Weights of a small transformer language model.
Size: 15 layers, width 512, 8 heads of 64 (2 for keys and values), MLP 2048 squared ReLU, vocabulary 10011.
Architecture: learned positions, capped logits.
Training: a variant of SOAP for these matrices, 961M tokens, 3665 steps.
Each number is 500 + 40 x the weight over its row's rms, rounded and kept within 0 to 999. Layers, rows and columns count from 0. Numbers have three digits each. The size before them is the row's rms in percent of the matrix's.

# layer 12 MLP up, 2048x512, rms 0.151, rows 599-624, columns 384-511
099:477472522508500443501479506530486501501492542534467473513440493480537478437459513550506499534609497559394441509588522475508435555435495482534501528489461543465503566548513480443479540459494554507485549478465496477516524523514489491492494454509621439473485477496491523483397445570516532546535472547503500464420521501512497484565439459459387535504527548476468531484471506572451456484512
102:510471528531481520526441542522530493469506496453571438505465501528572492526502459520496615500528452515518455456467469556505517539506562445476525521535487518438541450470469521511490466512491464502479575471551522496502546502414468461518506462514484520489548539548491565535527487514498467576461416460489515519496523446451494464558464522482420519467563484403549611483502533484515508504572
092:551522553513445476480504513505527462485521476451546514534512449493484616459521519476433468520484514501491451517538509579591524533466412513503452521414532478446491477460565487537430431476475477441517498555500543561550481476581569467486468513466485514546439474532525552545464530527503528499460523483541581539465487497507501483459481531508483532465513469520498509433487586517486557510493
094:482457534476472519488439479411574440584442469462494467432528508454441492493511460579566518529521563518489482485501505480546489518527512522530503544505564560493558598481533500492433551529476482523539486480506436454493483441449540512471495570513449522587469486540532481549486481465487423490417455456508459525575539559566423519524501473447505470524458471455475458541445529473582542500430
103:401508557582478488508481558580530572502535465548446496535464528438455510538554486457543543542544499472494435527485474503531474477509516473520555462488512491535544543469432473454453486510517542471451525501517515533447490482562444535507477525475581483514521534595530493508463551513503493497518521516511419462461574456502441532523485507579555562537415582444558478502529543493465505500476
106:509494512545589540537572511516494557555480471557463492545491461493497478474510442576506545444504503585467451548508540512480509436557506413467470477531458527467466486550511537556542496449561529455508504504466546458432504525547504503481534505497499498612448520516514543438516525473479419507491503490477526429515467507508539530489537457433594527504453543522458543478610448493537451479525
097:472544557479552470521521479474536501482448546461506540557475465492475520509447596508477510452546407550547458471486476536552489459536509462536400538469541529472519480491517504518513508513538524485529530469472504459441527475529518430519468515517495451515493414582510473506532482464575464528549488425533563531564557470518454503546476497488486512469484446535460545446397477430491426529482
094:534489508483475489502487522473416453363458494541458435446483540439497471455514497550437490489512573482578567493516479513499450461475559541512492443494464565465558499510507502457495489452445520495415442516525526546477532486511524533465510525476456491512551523513501529518614524500532458500528532522437479539539561463473385481511519536519484523520522494513460533570520502441500488554474
103:550445420556525500468533522513423476553501558515551563548521433505487433470489524411508529528465532489528566537499445482503552528471493509513486416519520459461497494540480487469484538612524485474479568506448475507550533453477526500558482449451532513515469455456530495498506518487548502458453446525545537470470508447488442462497467497480523468489513490507551556519499458446492570483516
103:486545479487419532485541502447503466520493514613476495465515458461406517573572526522512441521485481515554530488569492512425523424502489521461418486574499482533447522526504531524502480537535520517492490534497501488466483490573526509491535456478453498375451461457529484500520526440514480500526459483584441477549524414502552445500493522499479540519495519379445455524502532499579420414535
093:528484493404513462462532523528544508534476464444508503509464466468487514507481539515504563432515549479487520495536495527527438550468457561534479488561499425502585486468522486454513490525410475503507485536536506574522572508534495464478519471540529509485508492527479503505540529424491519532562484463509515505462571475525483536495536500560490483448523523596549500517532469482469471492486
095:426513566492534507556456525500535527582520470390511558551492519583486495510508555512555458476419489498541531525503514430471567510585515454511449493479482538462467546517490482523565470439506475496483517452443500538524484481443533424483528433466508485539515582474493511502525571423473518493447534499557562510518504547483454433573437493403468486496472504483514406477443475460432548516457
103:526582484446577544505523470506462480460497441501452518539557445505536475457540473472433497451538451450512571529525493476527489514545584475474436544448449530480501426423550557518516499518546507490485429533508454497474469458478490504461495508502495547440507500483482442470442503488576509516506542497446517557526502518499437508479442453527531473496560483415495511482444392524510510577466
104:506537513502457498519502579456537502556478479519537515526539491520558457489500559509470548565518415443516497548458542537506514582454409521516416523515506507473480496477559457542475592487530594446492495482509442476472575463425468445559505484480542459466503470496593493457506507504566626523497496503481572460444520508540544474529543487514422456474475484528462553570509513480494476513527
101:517492437524582560416507490467513489494555543525510422515439466563572493483567455459497488510424464473530492547508491494517544541403471490504444496527514473549545576514532559487492558469508509469469539472485496533523487529473520516547474561525490526526502463555567482550548490518487567475512465567443526478532523479467523509522538519534523430462537469467509453384431476555445482547501
103:611457436583540511497522433499512496476530561544507453531536450450538519489444436544532547429518509483437470474442452502474533635448495502330474555448377535487441546464493515506506518460516589506410465489530571456491457485453535568503521513479481466453515570494530495525476394492526488466493479528497470590525561432485514454496506467495529463495497511521550494480513458548502514561538
099:504542431543418476507531494448444479537480502456412486486462451525500453442461502548435540450487540475507472502627469498449506407512496531512454542469519455497531512465499518466514514586455535591443502510436466466519535545457484514462474536541559440567494494430577496611485493534504493550482525483523510519503508521594545536562534436445543479572533603522473501525520490468457492434503
092:578468471524492503502483571476513550426523467492462561545492482514582588552492501477480409487566569487495516475511470464576502502410490518521513534537457476521525578496486526555564458495503508449428459437570481477476463522456464451521505532437405480564480464523512546525508498521557520543516520464530512399504498497459535486495553411507456470536488571519585536539468494462565504471502
093:498558546482482523497494534435467499492447510508476512473445535424507472515451471500482473478514468406516494535491483461464484471480491564435513501526572536518439477509535524509524419473564505403508454541449499481466488547453478532470517527526505527431511518570445525445538480532504521442521482504476496531508526502587494529488499487504529525526510487504529537525529442487545517441514
109:509511500526565483473481560522468466505486512505505460495488460485534503509506466478478584497456471586533460537464467541573522472488506531392429496551455525520492461505496487503528481514459477534508479530505480514463476465534501502519493441526470528509435511522485483557580538490511397501462425478473528506491545504510521514638497522496484521558524506494470513452474537485485563493459
111:508381544503553508493447507480488445522523491535483502465513445510442466476460489512466446501490435543594484492504471488510542513507469447431536449522513541474483467500541479524553504519578494516504437492503461529530547411447466597501563482528542411569558492478467569524524542480501506535557497585487472431466515549489543462542522506479456488448543487571508458534470484536542457573567
099:513461507487493589486563441500616510554501434536520502492497554526482489517498491539544475508442485450504577585491546525424557507504518446507473484509485466518499528569451480540497471566524496495512489446540519520502472558507566473478536475440478466537522546484471513532543420467522480551483460488519484535518428482487474507469529489447499499497621504590483531473485547518514524506555
103:485515595466512457539527528516501506495520486421416483476570494524465502526445394505514509487511480529458544499452494546481531611482468608540502537504530517516530526460460522500542501487434426470514458614510465530468487508519477487474500558617482527469470518554519478467457561492523439544453538477403469593529539529545468573517520519522528552479421559565557422506511513499501438527478
093:462461546521511456462547521461458504483573497424511540492540487512521519531597447436494426568529540519388520459499502446510497520512527468468493547577523499439491491459462548460547506470439445464435508497526517468556483534560551584454531524428411519512504523423472482518487470515561611510493526519486462484435451565506519554403511478526529514523544556419520531434571537558536459560501
091:457528475548426474528515480518554547522595447531492480445551534419547561463476508472499506553561514414437539434442466502518466454476562503549528478514523454528609402525489488487457506475434453511557551502403470518517543521547516509512468427451491518479445454469529509491488575449466477490492521587512436426489553429539525548500528495505470525468554516510475498477518493497549468512503
108:505490586470465543524554523511508456525556482542473498508577450545521518547537476420566550452467489512448457415534526516464502537546498514471441470474524523446478500526496536500508482600517509502467495478486406473583533432515562493496495455477524473419554473523574494473530547424501547528537470408543519491446507535534460511518533536485428504477486459463459487530556529420516514545506
# layer 12 MLP down (transposed), 2048x512, rms 0.155, rows 599-623, columns 384-511
099:604526457483537511518505524521483516443494513521538478541544540485559499449493442464542524523531472496499441516474503516491478504539463536488520482540490489547531458538474469490484569512467521479530534513493484500584385442481475452580482466546530598459530467490456497465500437519437527435486476396418522481502564558539547492521526425467502458471487561577520518496491457509502531499519
105:443530465462505431515448497440516475533466459528519503547479580461537561494573464523464517467379492550560561471516549528482527397534524505568574527517467469463468540452492437462548452468531446537558503531452502496577430539475510465500514532490445524510478478525557535600485496453506506525504484554565453460517462535471538483495511480554521455500509488468463515504471435464526473513472
092:504533498505529495467498480577479466505497490457494428573552531577539494418457458512520524498497521554503572470557556487497525530484541527478433464516559443528473446526429496498504511517430511430468555437471474485501482472488485486515519465513465478499441450506477485508443500459501475491593536485477535495493498602486526515532557472583476489479481487464525537549549481500494562465481
100:488470554531489520476501532510565433538487538493482558475551482470541526465435491599513478536510452452403484526457557535522520479481533501508481505523547524567539482517477540476476474488455501525436534496493560472552608558529524506512468492562478500433495546433482520480580525530539508434428527441432497479536465490507478477519588519463481522555491495521576563432537408466492508467516
103:480496438473488546515544507539521574427509447498504471564529504507535451468454503532520537494527493548512520509427518534404523471528470533578550483474554508500507427481504553436560556500538481522549456524565566546485507522506501540502565489500448560515530498581455561523478461486524584498514556451539546558483446525455511562451513578510493474503567460542519479458476486550429510472534
102:527512466480506445524511495514471513550606484466536494502589475471500526495462568497528569521572448562530521510482538457570536546625487445476494430438511491528474472518492485525554452529550457526486488478502540532521505509488524530465482520541442538512468462581520463465536487475463490503471521552503445489488540505487522562386615540494499461504437558478494496480457507428466502506512
087:517481534524506514516579571491491514490544514491406428495451529542514604582512506557526407451520462520588600400476507427490498468468476488476429491535505445512524485510532534543499469547455526489497495446439499556474510512499473469490503457467519515464525524581559563454543480528518420510606529505475503516456501512504498507414475463505532507466530500510525515492442521511489518517520
099:539454509487490503438495443519536493547425582495476531518474468444464537529415511593518545499519507526521537506526482454474603450515503513542489490478502537461507538499545505454516561524448473570504461437548458485526544485545545495516447509496466478507456497504521453561490522494572483504491510524505540504534491447525387516471537526481514529581448518458566494542529461481520455502551
100:462511446453431467467522537494549510564531504580455497407497521456449468492489519507518425429490477495470425436537549472477527528517491455474502416519523494540520518542521593473515503556461476541538494530542453450502547476510526560534541569466487458504452505480551511509528551456481559472483469514535523463566500436472539549467531498441498456534483536484453471561555516536469524501536
105:468515514563469466441440528500469534489419520492560516394460527457503547501462569534573524534632529450457512458530501485499537492519547513507549521620533515531504540439520550451515505547456479453498465467516544486556527430525530452519486520511569523525525489534400417484500465525539500521601468515512460479505508518569507499487499505435599502491589432489495413502555456546554516542489
095:458483439496591478545451547488515435427508527506563510555507516490515411530497500515485514502483458542470448518526508477489447460464439451468550522426424505387551452440536573493514541460427518461426467520528496536505485492469506509540559490442431507495482481497493496526512510422521539470517459537552452526490515488486520495560460480488551545532474520427572472498452519474464455454457
100:441493494453560455484474499506468481449507568466460447496528520556555500390462573433457520490466506455436501519487491533487515453477459508573579427541500512517490552500480550494549488464420461417548590489467440532548496560440498458451547506483477582479491545516483443496439509512492478493534422512478443552438481418458543537480448494465505506500524535478544577581482466524507480520433
104:557502569456536467513517417492510500448496540455479457437495431534523512439562445473421511502497565476512433484513500501532554503505507462524489436471473556454495479472445519497465490487505483474504508482492554547405493533498550480531472508432500526506554477552457518490482522498556475514597525497527465545493494453441491475494498438439572513477506471471432513548555480558425463465554
103:529554572538543404517517445522524514482426535526556513540460505483559495453438507493544458469472411490540499535474434458509465509487462473517445462492471493492521518578504472489517608493472551507463497494498546509511522526477512524484496506538522515441494461506457509520519525481546464489504499445498495537458506581541523513399484540494461487495500502449487393503497454487480577539569
092:564491510501494543513478484477433531465486616482435559505547504543497470416491504470468468497567469524551437474559576547482519499493485498533538592480482489508532526499515498517519509519514468481522526522535499523465536591466567544532478484475475503548462492497529473457548464388487554518488499454510518500461522429444502463520500483452458540560519490510540492484451564486473476508536
102:488482485441637438467517497445596473420575589509507521498501527456545468514528444446501456492543511496479496537493514508567484461461542429504520451498466485516474508511422513549456537558523453518517443496463507483468451535480474545502599442558459514543560530485557504494528439482541520470454517524501501522517507483468488510416461437507522534571496498456514513457456486494508460445471
102:446446437510568488524474570517473523512451546466491468527521420541548494443510471509481464533521555486471424512503473502462483502538496455544472549535526478484552517540435569469527462479507445500505529548485559490460504496472557537513515454505494537515497531521476589544536501529487501515501510526504495524491439531516525469554470521469520457550534491432506554459491464470408517407514
099:487424474467593467527466544495531491545496511525484528416555466392519486502487482498583498470545451419487533501521430500432479423451470508479485505513438468461515460371457513506489505472501518486514567471496500442567480458532502498500572456504509525535544469542551499482475468463528504502460501516503462513515556523518440483538488530479524510492543498516484473446415421443489535489451
087:449540460485598472541463530574490564521472498557487536515510479421516448500482476516490525479556532442463524494487481493485523527466564526492485536540519441519532525523543436408533461464594574498500535538460553502449529453516458491479518465567499500426510498436481517483457541484450512515457503550602489563524539508568456544501407530454541428525562459481507466469517461483490431507523
109:488543511603535510501508453470542521476549561467529586543474553506525554496534478539546505536500549491471507512543597474509460515437473559426476525508499500528472517514507483540554442491518523431439560593496492551574529432531471519576442524473473484527510501465500481532516471555487514524512443530408484491536469524507466518532468553482488496494566461495503515461532488556536417522501
112:428485572502527508474448495489479456488489472504540496445443430574436504485365480585518519557486540525435516549538554481502519536483600480542481520472503445530554472628498443453570464395554533526502462481580476523472458490517575465437522486517514493502519546501498599425493453469527454414515461509524487454483488498491504511480542506505538523484545483420506538535532528463527468499561
098:551471476497495586467516441518519494529480503458509523484508474581519588542566443535550539514523511509517494518533464521474490420426506519477496524491443550508483500500466527466462430515505355519547485552524493508442423488510558480535517471507498496423543491435494578447541515476526503432563511469484491480514493473512489501509522527481545454496504481512487472595461478463466477611514
100:510486472467462495514458424575465455508521506500490493449425480528429547540544489496486477543565472531502488451477488482504520469466535496516575456422526534567536492463574541475523570548457506574540548471486513539472475413544456553511513573457495507491419480534460512553481506531466407538469504565463555502524530543522592549462491394424459482462492465419511500470472583460490540450479
100:529490524463523461487483512469592486556469500547522514479467505505492463517537510481476485526512458498533408503548543525412521475448486480467474480480537562439456473520433519509522414458517513557551515523533548575623533581438540554480444517512399499484553500545467518556541497462506529483522478466485493453456605552455487440445491466475490480476567486476502453459476543517558531500496
091:499484469496418565412515454524476551553497498523467489455430535542560433457472505554457479452470511587509505508452488526520509572540483498521427515521512489528464532565491436479441497545515477470522457479590466499441475516537514485529509513462532539539550524491502475525537535482500472582542533534529492466472446429482508513525469539546471510457480437481500519501540570543507549536517